{
  "n_layer": 16,
  "d_mlp": 1152,
  "positions": "learned",
  "parallel_block": false,
  "lr": 0.00258,
  "lr_head": 0.0112,
  "warmup_steps": 277,
  "decay_shape": "sqrt",
  "final_lr_fraction": 0.0
}
Each number is 200 + 30 x the weight over its row's rms, rounded and kept within 0 to 999. Layers, rows and columns count from 0. The size before them is the row's rms in percent of the matrix's.

# up: layer 8 MLP up, 1152x192, rms 0.0858, rows 216-284, columns 0-47
# down: layer 8 MLP down (transposed), 1152x192, rms 0.0653, rows 216-284, columns 0-47
up216,062,151,199,226,182,211,194,182,205,145,209,200,202,242,168,235,180,183,177,169,271,211,204,224,214,199,232,198,186,201,221,170,184,230,266,179,207,229,144,195,228,242,197,169,189,207,297,201,201
down216,052,237,216,182,146,236,181,244,207,204,129,217,197,177,252,223,259,167,234,194,174,177,199,252,153,226,186,218,194,158,222,228,191,229,157,214,214,142,277,179,218,166,195,179,281,197,124,227,198
up217,093,226,245,186,189,154,166,196,228,214,237,200,180,227,224,232,211,237,223,204,198,209,157,118,229,137,155,178,195,203,192,221,188,254,195,164,203,193,211,198,222,159,201,224,178,237,143,221,222
down217,083,190,163,173,174,204,226,189,189,216,169,207,196,199,236,180,197,204,230,237,114,186,208,200,284,220,220,215,248,175,220,230,214,249,180,136,251,209,235,233,210,240,133,210,272,167,197,202,228
up218,106,207,180,215,169,170,197,223,152,258,230,211,166,260,186,177,205,205,145,234,215,209,157,156,197,193,255,178,161,220,172,195,245,191,196,160,191,200,225,205,206,211,257,231,217,187,225,199,204
down218,114,215,202,152,170,193,243,151,227,135,208,210,167,203,194,210,211,186,219,191,143,208,202,177,206,200,138,228,235,243,202,220,210,220,180,209,203,172,185,219,196,212,202,207,348,172,207,228,216
up219,093,189,217,230,198,240,195,208,155,202,227,154,187,213,222,240,224,229,230,205,169,201,168,180,188,185,221,197,201,126,213,176,241,194,159,175,191,220,149,192,220,184,225,204,191,231,185,171,239
down219,080,195,248,199,215,191,157,227,195,220,202,173,226,251,236,193,208,203,240,188,154,211,194,205,194,133,260,243,219,175,204,177,175,197,190,211,247,166,187,190,178,188,169,228,179,182,207,199,153
up220,093,145,220,217,214,240,229,185,231,127,193,215,188,194,242,170,164,238,176,226,202,223,268,202,187,156,231,185,154,203,210,164,233,229,194,162,187,237,174,267,234,205,220,214,192,250,178,197,223
down220,086,177,159,220,230,185,235,248,208,242,207,241,167,199,130,212,218,137,237,207,223,199,149,204,187,204,184,181,193,194,208,259,166,201,210,189,226,153,193,182,189,219,187,189,152,192,193,197,178
up221,079,167,175,237,173,170,204,154,187,199,205,173,202,177,203,170,200,176,188,213,211,177,173,203,163,224,202,236,152,183,152,232,198,224,209,173,209,224,258,177,235,226,168,216,176,188,222,224,195
down221,086,243,186,195,204,223,205,247,197,233,185,272,139,184,209,188,239,195,194,229,209,236,242,208,239,198,177,201,225,162,218,191,223,179,187,252,181,243,188,205,145,199,246,204,222,171,229,181,181
up222,134,170,213,187,135,203,173,222,188,220,210,178,180,182,206,242,203,191,181,224,192,218,191,167,183,224,229,219,204,232,177,196,231,267,232,206,200,206,222,231,220,128,222,190,168,275,179,210,156
down222,140,242,205,189,186,222,229,282,242,190,193,160,158,173,201,222,163,215,224,205,192,210,163,184,201,203,200,228,218,173,212,179,214,194,186,302,193,144,219,227,244,210,201,183,154,237,192,172,187
up223,111,171,243,199,192,183,199,261,209,218,211,264,160,212,240,232,183,236,218,257,172,199,170,217,208,221,141,189,226,201,186,166,205,167,186,154,191,195,222,201,216,210,218,197,178,194,194,264,227
down223,103,188,196,169,206,239,240,218,169,152,162,197,151,216,171,229,218,182,241,209,193,113,165,216,217,168,178,168,232,168,209,204,136,145,198,203,246,250,226,196,207,160,211,169,207,182,220,168,227
up224,108,245,198,178,200,251,218,244,123,216,246,222,170,239,226,201,201,217,244,206,234,207,201,176,201,167,234,200,239,175,179,177,155,166,186,190,229,219,227,233,201,236,196,241,177,175,222,202,212
down224,105,167,190,215,190,220,214,205,166,154,202,161,206,160,208,172,199,178,200,240,156,214,182,189,217,165,169,181,213,203,243,194,118,201,201,222,170,157,241,172,202,184,246,209,179,191,184,246,182
up225,111,171,218,224,123,221,217,155,197,251,213,187,192,203,210,223,164,199,231,212,210,189,184,170,186,158,150,190,233,210,210,155,232,254,249,172,260,272,168,220,242,182,176,238,195,203,163,219,164
down225,098,218,196,137,219,235,220,208,219,178,130,157,200,184,195,147,209,157,213,181,258,233,232,172,182,204,248,180,196,181,206,204,231,196,185,230,280,221,185,219,152,193,186,211,283,188,235,178,191
up226,087,150,193,204,193,176,138,206,179,207,206,182,217,232,245,184,293,209,232,140,199,212,184,197,197,205,199,191,204,221,199,256,200,231,215,183,224,178,212,270,153,177,145,244,198,184,184,220,190
down226,069,246,209,212,208,211,198,156,223,168,121,196,158,202,208,204,144,164,198,177,213,166,159,173,199,172,164,183,250,199,206,207,148,190,177,247,255,232,173,148,203,199,255,191,237,186,136,218,213
up227,115,112,197,176,170,168,207,211,227,159,219,201,197,199,214,227,222,196,183,195,167,217,210,167,192,214,195,209,181,189,174,184,232,224,224,178,218,182,226,244,153,240,180,240,178,223,190,213,183
down227,098,196,176,193,185,168,193,166,147,179,142,208,216,165,186,239,126,214,214,200,229,166,223,149,147,178,212,173,164,179,209,182,228,270,237,227,162,218,182,227,169,194,171,195,322,238,247,194,204
up228,092,182,251,191,154,190,219,196,209,207,242,148,194,182,197,196,250,238,175,263,210,166,227,180,207,183,196,223,228,183,210,138,210,163,215,175,174,215,216,206,208,218,246,185,168,204,177,203,188
down228,086,173,157,243,189,233,232,167,173,171,199,214,198,203,222,208,224,155,217,243,207,193,239,201,278,193,247,238,164,193,244,245,167,200,190,164,165,185,188,129,214,195,154,187,190,159,143,170,202
up229,121,185,173,164,196,133,156,194,175,278,210,201,122,173,209,207,196,202,172,261,192,204,229,161,206,169,198,199,231,227,184,197,226,205,216,224,221,225,230,185,217,167,158,249,203,196,216,215,181
down229,138,160,160,186,212,210,168,217,208,225,189,138,215,209,144,235,157,122,207,195,243,184,155,237,226,212,230,191,195,153,178,160,257,229,174,154,211,212,200,248,170,185,218,222,270,253,173,168,216
up230,124,167,159,172,234,207,205,222,200,243,228,262,180,183,188,179,218,167,193,165,174,202,192,207,190,190,208,179,206,195,192,188,194,219,221,149,194,159,202,256,194,233,159,196,185,238,207,186,187
down230,129,234,175,206,203,225,222,161,181,161,275,195,190,234,214,217,202,195,144,266,224,145,217,208,198,180,250,150,197,220,218,224,209,214,209,213,190,126,214,220,187,181,236,196,257,202,189,123,196
up231,090,111,142,200,203,134,158,212,161,229,216,255,178,169,259,224,180,244,181,271,206,203,229,198,191,207,257,237,224,215,193,181,236,184,230,200,224,235,203,162,134,201,188,186,209,200,191,181,200
down231,075,180,249,214,207,219,206,205,187,180,241,158,230,173,199,195,248,201,170,182,190,212,192,156,207,195,240,166,198,175,174,230,172,198,205,196,190,188,178,192,164,219,127,192,184,162,193,189,241
up232,105,216,188,190,152,196,198,240,180,171,226,154,206,214,199,187,193,205,174,191,227,194,158,203,223,172,209,173,271,197,186,191,218,204,243,211,227,205,199,165,161,187,180,208,166,184,179,209,219
down232,097,155,155,189,189,274,229,198,169,168,94,185,280,217,191,188,210,227,176,191,165,180,205,180,277,197,215,192,166,224,171,201,198,178,227,211,232,172,190,206,172,231,203,170,377,197,185,238,206
up233,108,188,192,181,165,194,214,230,252,242,212,200,169,178,229,234,206,198,257,216,182,219,154,201,210,234,129,173,229,150,144,212,188,232,154,153,233,190,180,206,231,215,186,237,200,186,191,215,172
down233,134,188,216,142,156,234,217,204,185,218,210,216,208,217,143,196,213,202,178,158,218,208,182,240,213,218,138,168,225,186,220,238,173,217,199,217,240,221,197,229,173,202,178,242,251,221,198,220,210
up234,124,182,126,182,203,189,204,307,207,246,208,228,170,176,239,230,190,188,218,249,178,194,171,198,196,177,219,174,192,167,224,212,234,156,209,159,257,176,158,265,159,201,220,173,189,210,189,226,230
down234,127,236,194,215,205,198,150,213,199,194,191,239,206,194,123,169,147,195,219,206,238,142,183,171,218,223,228,167,177,199,224,203,171,206,217,212,185,174,245,211,164,198,166,213,260,196,202,224,199
up235,074,208,210,246,244,257,198,187,195,212,199,239,192,135,208,179,191,168,188,199,191,220,226,206,189,190,188,174,232,186,166,237,208,199,222,188,179,247,237,188,228,234,226,182,196,223,222,184,238
down235,072,206,195,201,127,193,209,227,174,225,218,167,187,260,224,165,205,184,160,182,196,196,173,207,203,154,184,200,187,223,217,195,210,195,187,208,176,181,184,211,150,217,193,242,188,161,172,199,199
up236,053,188,216,285,188,196,167,217,163,238,204,178,220,259,201,237,209,239,228,164,208,196,197,195,191,171,212,214,206,200,195,194,183,209,224,171,187,185,183,242,209,173,184,250,212,186,176,216,153
down236,045,168,175,131,203,228,200,175,228,176,140,181,161,186,175,151,184,166,162,223,194,182,206,164,178,235,235,194,182,167,173,253,212,180,184,218,200,186,207,120,197,168,217,140,258,207,182,156,215
up237,099,172,230,162,169,150,173,223,160,217,203,156,222,216,249,224,179,181,205,204,164,195,177,108,212,169,189,218,190,180,212,212,232,234,231,185,247,227,247,191,184,136,224,195,184,181,216,200,210
down237,074,209,238,240,193,214,247,235,270,161,160,222,209,174,143,173,168,181,227,168,214,210,188,218,201,254,210,173,188,220,204,187,221,167,233,260,203,236,203,192,245,178,183,207,175,172,218,196,176
up238,090,187,197,286,184,243,189,197,174,245,206,175,177,198,212,222,292,211,188,205,214,203,164,167,174,180,242,216,180,203,156,208,193,179,196,229,247,211,251,214,232,217,203,241,199,197,215,192,221
down238,077,173,220,195,173,210,184,204,196,186,206,231,142,218,167,153,217,203,215,196,200,199,222,183,252,184,197,198,218,215,220,206,186,194,201,202,148,216,134,169,192,200,186,204,131,166,183,183,231
up239,085,193,95,208,210,217,184,266,189,203,210,230,171,231,211,220,156,198,198,146,187,227,196,186,187,230,237,170,219,156,180,162,216,227,161,160,224,203,185,234,212,282,208,271,205,190,282,191,223
down239,074,198,198,186,200,223,234,156,196,191,205,176,148,160,182,185,230,166,230,188,178,210,225,192,188,179,183,195,167,182,190,237,203,192,265,215,206,233,171,252,219,153,221,213,160,199,225,255,186
up240,083,195,225,247,161,185,255,155,172,180,205,240,210,218,180,209,174,167,241,198,247,209,176,221,187,191,229,196,212,213,171,201,212,228,216,196,196,166,177,167,202,196,286,215,163,158,203,221,217
down240,084,141,209,202,224,241,170,199,186,149,191,185,209,191,170,210,167,175,254,201,200,213,221,164,262,198,203,196,271,175,220,160,189,208,216,219,211,181,214,187,226,150,195,199,272,232,196,164,188
up241,113,190,198,175,144,192,154,235,209,214,230,210,194,163,204,234,183,201,248,200,210,243,172,187,187,239,207,173,205,191,166,211,222,273,185,228,171,260,226,169,201,151,244,192,197,247,183,196,158
down241,115,193,194,176,208,158,212,184,224,160,173,236,195,212,211,195,202,263,158,245,195,238,208,229,192,245,175,197,209,230,216,232,211,144,221,206,199,206,174,214,133,194,184,178,198,183,201,170,277
up242,074,160,171,204,148,205,134,217,173,188,200,206,197,189,188,168,196,156,204,217,123,205,169,191,173,147,212,197,214,207,216,221,223,255,247,199,214,253,241,202,214,171,232,209,216,194,198,199,157
down242,064,214,224,193,207,248,226,146,264,207,183,193,186,164,182,217,188,223,200,199,226,177,161,223,152,220,218,198,163,247,176,199,226,160,217,241,235,172,259,219,223,216,213,223,180,171,236,168,222
up243,100,213,224,167,217,239,180,239,207,237,227,212,175,216,215,189,197,177,249,154,228,214,172,142,197,171,224,190,184,156,231,226,238,174,186,180,203,207,229,255,255,189,273,262,200,200,235,220,180
down243,091,226,169,187,213,177,194,142,156,149,149,254,201,214,196,138,205,193,219,179,173,150,250,199,199,171,159,223,194,227,217,235,263,220,234,170,150,175,187,182,173,168,200,146,252,197,203,213,196
up244,111,191,240,181,193,242,182,204,213,203,194,210,130,149,169,232,246,218,190,212,172,233,202,181,202,165,198,202,195,187,215,199,277,229,208,223,166,195,255,229,155,183,200,192,195,253,179,168,173
down244,112,192,177,195,172,174,183,198,224,189,234,160,219,206,215,143,150,247,173,209,211,153,175,181,269,260,166,210,208,207,232,161,184,173,244,135,213,242,207,185,210,275,181,232,204,170,205,222,186
up245,124,216,179,190,188,175,166,194,205,180,222,155,164,276,196,211,248,228,201,180,189,207,213,241,212,246,140,207,191,209,215,176,248,252,213,209,217,209,231,216,228,264,169,200,187,233,206,231,153
down245,135,218,231,162,204,183,224,210,172,154,219,202,184,223,139,226,115,195,192,199,202,225,188,244,221,210,185,212,234,205,191,187,154,176,260,166,199,188,209,247,198,206,224,204,256,163,206,228,231
up246,096,156,203,188,177,209,188,154,242,165,206,311,212,221,210,204,165,236,255,177,214,195,183,157,196,230,209,209,204,213,233,271,207,228,213,204,233,212,189,176,163,235,178,240,180,219,211,220,204
down246,075,210,176,176,256,207,219,189,157,194,172,179,179,245,205,209,205,220,177,188,199,204,157,217,221,242,147,194,186,232,163,202,252,181,207,125,154,204,184,227,209,182,189,223,258,187,246,202,215
up247,099,233,138,134,196,167,181,200,215,204,226,234,195,220,264,224,226,198,232,247,192,207,248,185,210,236,153,216,210,163,209,182,257,218,173,193,226,199,183,196,180,171,187,168,165,222,215,233,167
down247,091,199,195,198,191,142,194,211,194,189,199,190,199,243,222,173,192,150,219,173,226,187,182,132,235,188,210,204,177,203,212,188,262,219,227,200,203,164,169,168,223,214,183,178,245,177,142,174,184
up248,074,193,240,213,185,208,212,248,218,209,225,197,209,225,182,187,230,148,168,152,248,226,238,221,226,194,208,179,196,218,206,187,211,250,227,170,230,187,157,231,261,242,157,153,184,162,177,168,166
down248,058,176,182,175,175,200,192,197,194,214,96,198,210,189,233,215,187,211,197,209,184,221,158,192,155,198,211,235,145,182,208,186,195,172,189,217,193,216,229,210,249,166,200,167,353,199,179,224,189
up249,092,208,228,204,194,246,241,212,209,210,211,236,182,221,236,254,135,202,221,174,180,202,172,217,200,144,166,228,204,159,177,189,210,227,181,198,216,221,225,169,176,210,223,235,192,225,125,210,235
down249,066,144,158,227,214,182,172,151,192,211,201,135,145,186,189,199,174,207,178,211,221,246,202,187,148,242,229,182,239,209,215,161,235,131,229,193,200,199,226,237,210,228,174,201,185,175,184,202,163
up250,112,170,211,189,162,183,190,196,195,198,216,242,185,213,198,183,208,214,188,187,167,243,170,183,196,171,203,176,267,240,227,147,204,204,221,199,165,213,208,233,180,221,236,216,179,272,212,253,258
down250,118,227,231,176,223,248,223,177,213,164,161,180,190,197,180,231,245,197,177,200,212,212,189,214,209,205,227,192,181,250,164,199,192,199,184,222,239,225,166,166,183,151,233,180,294,151,201,198,202
up251,090,186,138,133,208,155,172,191,177,240,219,176,185,189,275,166,187,191,150,219,180,224,240,162,208,179,200,173,174,156,239,204,160,196,226,220,189,217,256,210,203,229,177,163,197,185,177,179,133
down251,071,201,159,193,228,204,171,195,211,171,132,161,234,216,241,203,237,196,259,233,187,180,185,168,167,192,242,256,227,179,190,174,213,175,153,237,216,170,179,160,132,183,249,204,196,186,193,171,213
up252,097,196,148,229,194,217,198,211,187,242,226,172,219,206,197,226,213,221,196,162,236,197,216,184,174,229,176,234,196,165,134,219,211,243,265,220,229,179,183,173,185,200,182,174,198,216,212,193,173
down252,082,235,173,194,173,188,168,194,225,170,213,211,251,142,205,226,220,187,189,214,192,229,212,224,224,191,260,176,141,233,197,187,255,107,151,187,198,180,185,218,166,227,224,188,206,172,198,186,227
up253,078,196,152,164,183,175,167,180,201,232,217,230,219,173,212,183,163,243,188,199,172,209,202,209,182,225,183,192,236,169,215,237,202,252,153,238,248,162,199,217,205,171,190,185,185,172,163,200,228
down253,074,186,153,192,229,244,189,202,205,248,260,201,194,194,173,204,210,239,197,158,226,207,171,206,140,214,172,235,210,136,175,172,250,209,221,218,158,222,186,190,142,215,222,224,123,196,194,179,218
up254,127,153,196,199,191,176,243,259,180,226,241,169,164,242,152,240,219,239,229,250,216,175,122,174,199,140,234,187,200,199,186,199,214,197,204,183,184,222,201,199,196,202,173,247,168,200,178,219,183
down254,139,225,179,264,222,220,169,175,206,238,209,201,181,247,231,230,204,221,205,201,248,196,236,170,208,237,215,231,179,169,215,212,177,215,196,157,178,202,189,188,235,222,225,239,157,198,147,187,157
up255,137,186,165,219,195,189,188,190,130,254,210,171,143,225,205,199,253,247,204,239,214,183,184,180,188,175,233,200,218,183,197,201,236,208,231,181,270,179,223,257,222,233,188,208,178,240,196,212,224
down255,151,194,198,218,174,211,191,180,193,254,220,194,161,164,188,183,232,210,224,162,275,185,208,163,205,200,214,205,192,175,214,189,138,161,223,193,187,170,209,207,200,204,129,207,139,157,209,147,196
up256,121,210,161,182,220,239,194,247,205,202,212,182,176,161,209,263,242,197,209,196,197,210,270,203,204,232,216,162,171,165,204,162,235,195,169,228,205,187,192,247,193,197,206,182,187,223,194,150,169
down256,125,284,198,172,176,254,190,173,177,185,268,186,193,193,210,200,220,182,190,155,205,244,284,243,198,242,196,199,213,200,172,167,184,171,229,228,148,214,175,226,178,218,172,193,190,177,247,187,263
up257,093,153,213,210,192,258,209,201,219,195,201,214,220,165,264,206,190,242,179,134,156,218,191,200,191,173,162,244,225,197,206,122,196,218,189,187,213,187,231,220,221,188,198,218,194,199,181,213,126
down257,099,266,202,229,181,193,192,185,166,172,219,180,162,181,206,201,238,194,243,251,212,224,191,214,198,214,209,160,174,177,229,231,208,197,191,272,228,193,186,254,190,224,142,184,118,253,185,133,219
up258,120,242,225,155,186,193,181,244,195,251,263,152,171,213,198,216,227,181,210,200,144,203,181,214,212,217,177,182,244,182,211,286,196,185,216,194,214,223,182,232,233,260,193,169,184,173,199,234,131
down258,148,215,215,143,191,191,162,234,202,242,192,138,182,153,207,233,232,198,259,197,179,160,223,217,172,241,207,238,195,176,224,204,236,158,214,146,234,189,180,189,231,239,174,161,174,176,208,182,195
up259,092,207,203,177,205,200,222,274,195,189,212,177,195,239,210,222,180,156,213,219,168,181,177,229,197,161,209,200,237,192,212,184,189,202,172,252,256,203,211,236,221,188,187,208,183,239,169,230,206
down259,091,186,203,184,232,180,220,206,222,171,208,204,211,125,197,196,194,227,177,213,242,212,197,196,219,190,222,208,223,137,207,222,225,165,212,164,215,185,189,171,164,205,176,167,223,209,235,213,190
up260,118,188,196,200,212,190,181,216,180,188,205,203,190,242,196,215,178,182,184,165,220,215,217,206,191,221,181,190,197,207,197,227,263,237,260,261,188,225,241,171,177,175,183,264,181,246,206,249,196
down260,135,192,227,163,212,250,186,159,123,194,162,165,227,136,199,213,200,238,237,232,243,206,225,161,197,190,221,169,186,197,193,210,143,151,233,157,191,184,188,167,246,185,234,134,166,205,229,232,170
up261,101,183,141,196,219,176,192,253,131,177,184,278,123,208,207,218,169,198,195,224,228,204,198,181,186,172,220,128,256,232,193,171,236,246,175,204,205,208,214,198,180,218,224,208,207,216,178,191,166
down261,116,222,214,220,217,233,202,137,239,154,259,220,239,175,151,165,194,238,202,154,169,195,176,226,185,208,171,219,145,193,234,158,162,210,237,193,194,253,152,193,198,164,212,217,181,211,234,207,230
up262,100,161,202,175,126,164,158,215,209,261,218,195,188,197,255,242,208,185,219,241,183,215,198,184,191,199,220,223,193,220,199,194,216,220,213,220,266,210,207,134,147,186,166,185,186,147,180,221,223
down262,082,217,215,248,203,241,228,178,180,178,230,184,166,150,188,155,178,206,173,172,205,162,255,213,211,188,283,149,196,158,191,190,206,256,217,176,151,200,179,196,189,189,157,234,160,213,227,180,236
up263,113,209,151,189,144,203,236,261,217,170,226,221,184,200,199,223,224,224,216,225,189,265,192,235,197,246,192,196,231,164,187,189,232,200,97,209,216,260,198,174,176,215,194,235,182,150,202,224,187
down263,120,164,141,263,189,279,182,229,179,168,167,165,192,208,143,217,268,266,172,216,216,208,261,254,191,207,257,175,206,209,180,235,217,157,219,194,181,208,208,171,193,219,141,221,202,171,206,219,161
up264,094,176,246,189,186,159,185,190,158,213,229,155,188,169,233,227,174,183,216,234,177,202,139,149,201,182,223,208,190,245,213,176,271,205,305,161,208,192,199,182,250,198,172,236,186,210,165,188,180
down264,091,159,201,233,186,163,194,149,232,163,210,206,197,176,194,258,223,166,165,201,197,200,226,196,204,223,230,197,190,179,176,201,170,198,190,208,199,186,267,160,248,233,188,234,223,149,178,216,216
up265,089,148,217,186,217,165,133,163,161,229,199,205,196,180,211,185,201,218,258,174,214,230,167,189,187,172,176,239,227,178,192,212,190,197,225,200,163,235,241,175,212,189,143,213,201,216,141,222,187
down265,084,204,201,220,258,199,226,199,201,215,196,193,140,271,207,209,221,198,170,227,198,146,255,235,229,227,235,210,175,231,198,185,244,193,170,192,216,206,151,226,154,232,265,190,148,175,226,183,268
up266,108,182,220,188,210,155,183,211,228,222,210,195,190,231,225,186,156,187,204,183,196,187,188,222,198,145,206,135,223,200,220,232,202,192,212,227,235,217,252,208,222,202,232,214,166,182,196,249,191
down266,105,224,191,185,174,157,194,169,247,175,189,213,269,209,229,207,197,247,215,200,198,168,141,208,223,216,184,197,229,245,212,150,220,203,196,161,219,198,199,198,203,217,150,168,235,154,182,192,209
up267,060,208,185,174,220,226,148,204,198,237,201,156,211,213,227,172,281,197,226,218,134,223,157,167,165,162,190,235,193,240,211,148,169,216,186,168,164,200,198,187,240,233,208,226,197,195,150,222,223
down267,055,161,248,187,232,211,221,198,183,169,153,211,181,212,194,249,161,193,163,178,226,185,225,237,235,218,163,213,193,226,197,208,247,176,226,212,239,210,180,201,193,186,192,203,270,200,259,196,175
up268,098,193,169,199,241,276,194,182,217,209,187,250,195,189,241,163,166,195,175,172,210,181,244,220,190,216,220,217,217,223,207,230,190,182,206,159,226,231,243,199,197,223,227,198,186,211,213,181,253
down268,102,131,215,230,168,187,250,203,207,158,221,161,174,195,116,221,248,171,240,234,193,186,160,209,206,208,214,207,178,184,206,212,162,236,241,223,184,234,172,237,236,188,173,186,98,192,172,226,181
up269,090,214,162,173,194,218,149,231,205,246,197,180,209,238,282,206,181,146,259,165,258,188,213,178,192,213,154,173,210,183,199,154,171,235,212,218,241,197,261,172,225,201,228,225,202,218,170,219,167
down269,072,220,218,234,210,218,244,182,238,150,188,137,224,229,176,174,210,218,147,193,185,231,194,245,204,194,262,194,175,176,214,224,212,214,266,152,226,215,179,268,171,180,178,232,173,191,192,204,161
up270,124,201,197,176,154,166,148,191,235,234,233,181,190,244,231,195,225,160,259,185,184,178,239,233,214,185,180,154,211,144,207,206,226,188,191,215,213,196,246,251,227,256,210,174,177,204,186,246,171
down270,127,213,212,188,170,170,239,168,229,191,202,227,222,248,164,207,216,178,174,193,182,176,172,227,201,246,143,187,212,255,210,259,173,194,192,221,267,213,183,226,200,183,247,208,167,190,211,182,224
up271,079,211,158,219,201,211,206,241,207,167,207,183,190,185,214,187,188,178,162,219,182,216,189,189,168,228,243,199,270,201,184,215,188,253,173,239,207,224,232,213,193,202,192,203,205,241,165,198,203
down271,066,172,273,248,193,195,221,176,235,191,108,192,184,178,269,209,220,236,220,189,193,167,196,216,209,234,157,253,155,256,196,167,215,172,212,182,180,213,229,255,221,161,221,223,251,156,216,193,191
up272,118,217,188,183,153,195,216,168,167,201,203,164,141,234,173,227,245,260,203,185,168,209,205,137,193,175,210,176,202,168,210,177,220,248,246,276,268,231,246,172,168,200,164,195,196,249,182,206,168
down272,123,129,241,180,157,182,205,197,151,174,209,224,161,211,163,194,176,142,192,212,239,153,187,250,199,220,192,231,228,204,212,257,163,179,232,207,173,207,191,236,222,218,172,224,167,160,159,207,233
up273,085,145,177,281,180,207,208,203,220,223,195,205,213,155,190,245,178,158,183,203,212,197,196,197,179,223,180,239,123,217,176,158,229,205,220,233,236,230,171,197,245,177,178,218,176,242,209,209,215
down273,092,231,198,177,204,249,138,204,183,208,222,185,207,215,197,263,250,162,214,216,190,220,202,174,191,180,208,232,210,163,241,249,175,185,160,219,174,143,205,196,152,192,171,200,205,168,167,178,227
up274,087,163,217,244,199,183,221,259,213,206,224,224,192,164,256,212,183,187,216,237,182,228,155,195,192,217,183,180,241,189,160,214,198,195,142,160,240,207,145,232,205,212,161,244,200,190,221,208,217
down274,098,159,159,179,153,230,189,221,141,209,275,201,209,244,197,173,235,209,228,188,205,228,175,187,230,207,179,215,214,166,218,203,163,195,186,229,184,230,265,190,228,219,172,230,188,207,176,207,189
up275,110,223,229,231,124,223,213,201,160,225,221,178,191,213,209,205,195,224,249,213,262,230,201,151,189,170,186,235,177,230,223,198,196,184,202,170,201,210,231,144,183,164,159,222,175,159,174,206,144
down275,099,214,184,177,263,164,215,255,161,255,220,217,123,221,208,217,174,143,226,182,200,205,175,236,168,204,259,205,193,211,164,159,215,224,249,129,179,170,161,239,202,193,226,225,197,180,215,202,211
up276,130,183,203,154,140,233,208,191,187,151,195,209,173,264,209,200,246,248,223,217,178,226,184,133,203,157,198,188,178,231,212,213,226,194,190,244,225,204,273,145,157,197,201,210,180,184,147,197,204
down276,141,229,213,180,197,224,216,182,239,159,231,171,129,185,231,137,224,166,201,157,197,202,207,211,203,193,176,153,217,165,162,221,257,245,150,189,163,209,231,208,223,230,176,215,187,222,220,206,222
up277,090,216,202,217,133,145,152,198,199,144,215,205,214,183,179,288,242,203,215,243,180,220,175,142,232,190,187,239,215,230,170,257,255,188,253,193,207,153,186,224,172,228,243,203,188,202,174,216,202
down277,077,197,196,152,213,199,178,249,166,205,165,183,213,211,293,178,186,236,236,192,193,195,166,140,357,194,224,218,211,191,205,187,180,250,209,241,192,179,237,198,203,181,183,179,312,248,177,226,181
up278,093,236,193,174,212,151,217,227,214,203,237,210,220,204,266,171,163,227,230,174,198,202,183,162,214,128,221,178,189,235,245,208,171,226,121,157,248,197,205,228,175,213,213,255,187,228,181,188,232
down278,096,229,201,188,168,234,180,165,213,162,250,192,183,202,197,180,223,185,226,238,173,217,182,205,212,274,217,231,193,116,219,159,222,165,174,140,197,209,243,202,229,191,165,196,210,203,163,202,178
up279,080,190,214,182,154,187,220,180,197,249,192,218,206,241,223,195,238,196,226,161,196,199,167,254,214,175,229,216,172,166,171,139,209,224,173,220,169,195,227,253,204,195,246,253,191,183,183,184,194
down279,076,197,186,168,183,153,161,156,189,154,234,234,214,188,200,217,200,245,179,231,183,237,212,174,153,224,171,225,232,197,220,219,266,156,240,189,229,209,161,157,246,174,172,201,185,196,219,166,246
up280,106,201,167,220,204,236,205,258,175,192,224,206,183,249,193,182,166,186,189,194,256,244,190,218,184,182,202,183,211,239,112,183,213,218,160,177,206,244,184,201,181,264,261,194,206,191,231,194,176
down280,109,215,237,202,145,200,203,210,249,167,236,218,125,152,206,229,258,223,198,237,178,258,194,243,164,157,189,256,173,149,198,185,223,200,203,222,189,250,179,205,218,165,205,233,230,186,152,213,234
up281,094,220,170,153,249,196,260,220,184,201,227,216,198,250,225,183,156,214,217,198,200,188,192,202,203,226,180,160,195,210,211,170,273,214,257,164,226,249,222,241,187,238,230,209,195,227,159,175,236
down281,091,162,193,235,183,173,195,154,211,184,141,140,248,179,157,183,227,145,231,165,203,247,255,178,215,162,235,228,245,146,195,214,117,262,203,202,173,241,171,184,177,169,170,230,248,176,235,233,164
up282,089,175,139,174,217,218,165,221,196,190,217,258,193,241,242,193,161,173,238,183,204,228,170,153,231,248,167,172,180,185,177,184,216,222,136,150,258,161,177,204,168,198,225,187,186,196,208,195,196
down282,077,203,193,238,197,190,192,164,217,200,229,187,186,258,271,176,258,162,227,179,237,223,188,147,316,205,207,151,145,227,171,200,213,196,199,192,180,245,180,254,224,191,154,136,182,175,147,208,228
up283,086,192,172,248,199,261,192,167,133,199,201,216,206,219,235,225,226,185,260,181,249,194,225,192,172,240,198,230,224,203,158,151,240,157,215,155,237,202,202,200,195,189,146,212,204,196,169,202,250
down283,085,207,234,233,229,231,196,217,220,224,290,157,177,221,222,228,148,169,170,194,215,232,175,208,204,204,209,164,171,188,223,195,177,244,201,171,168,196,193,183,172,187,204,175,112,237,211,194,210
up284,100,167,234,170,208,178,216,234,187,211,197,149,150,212,251,207,192,201,188,250,191,198,188,229,210,231,181,195,189,221,198,152,215,170,219,205,247,203,252,254,216,245,159,225,190,193,237,266,178
down284,105,192,192,171,163,165,208,193,190,239,147,152,190,212,151,234,198,204,231,215,223,175,172,228,201,224,183,209,212,202,197,188,250,180,207,259,157,211,221,229,188,185,178,215,186,235,201,201,245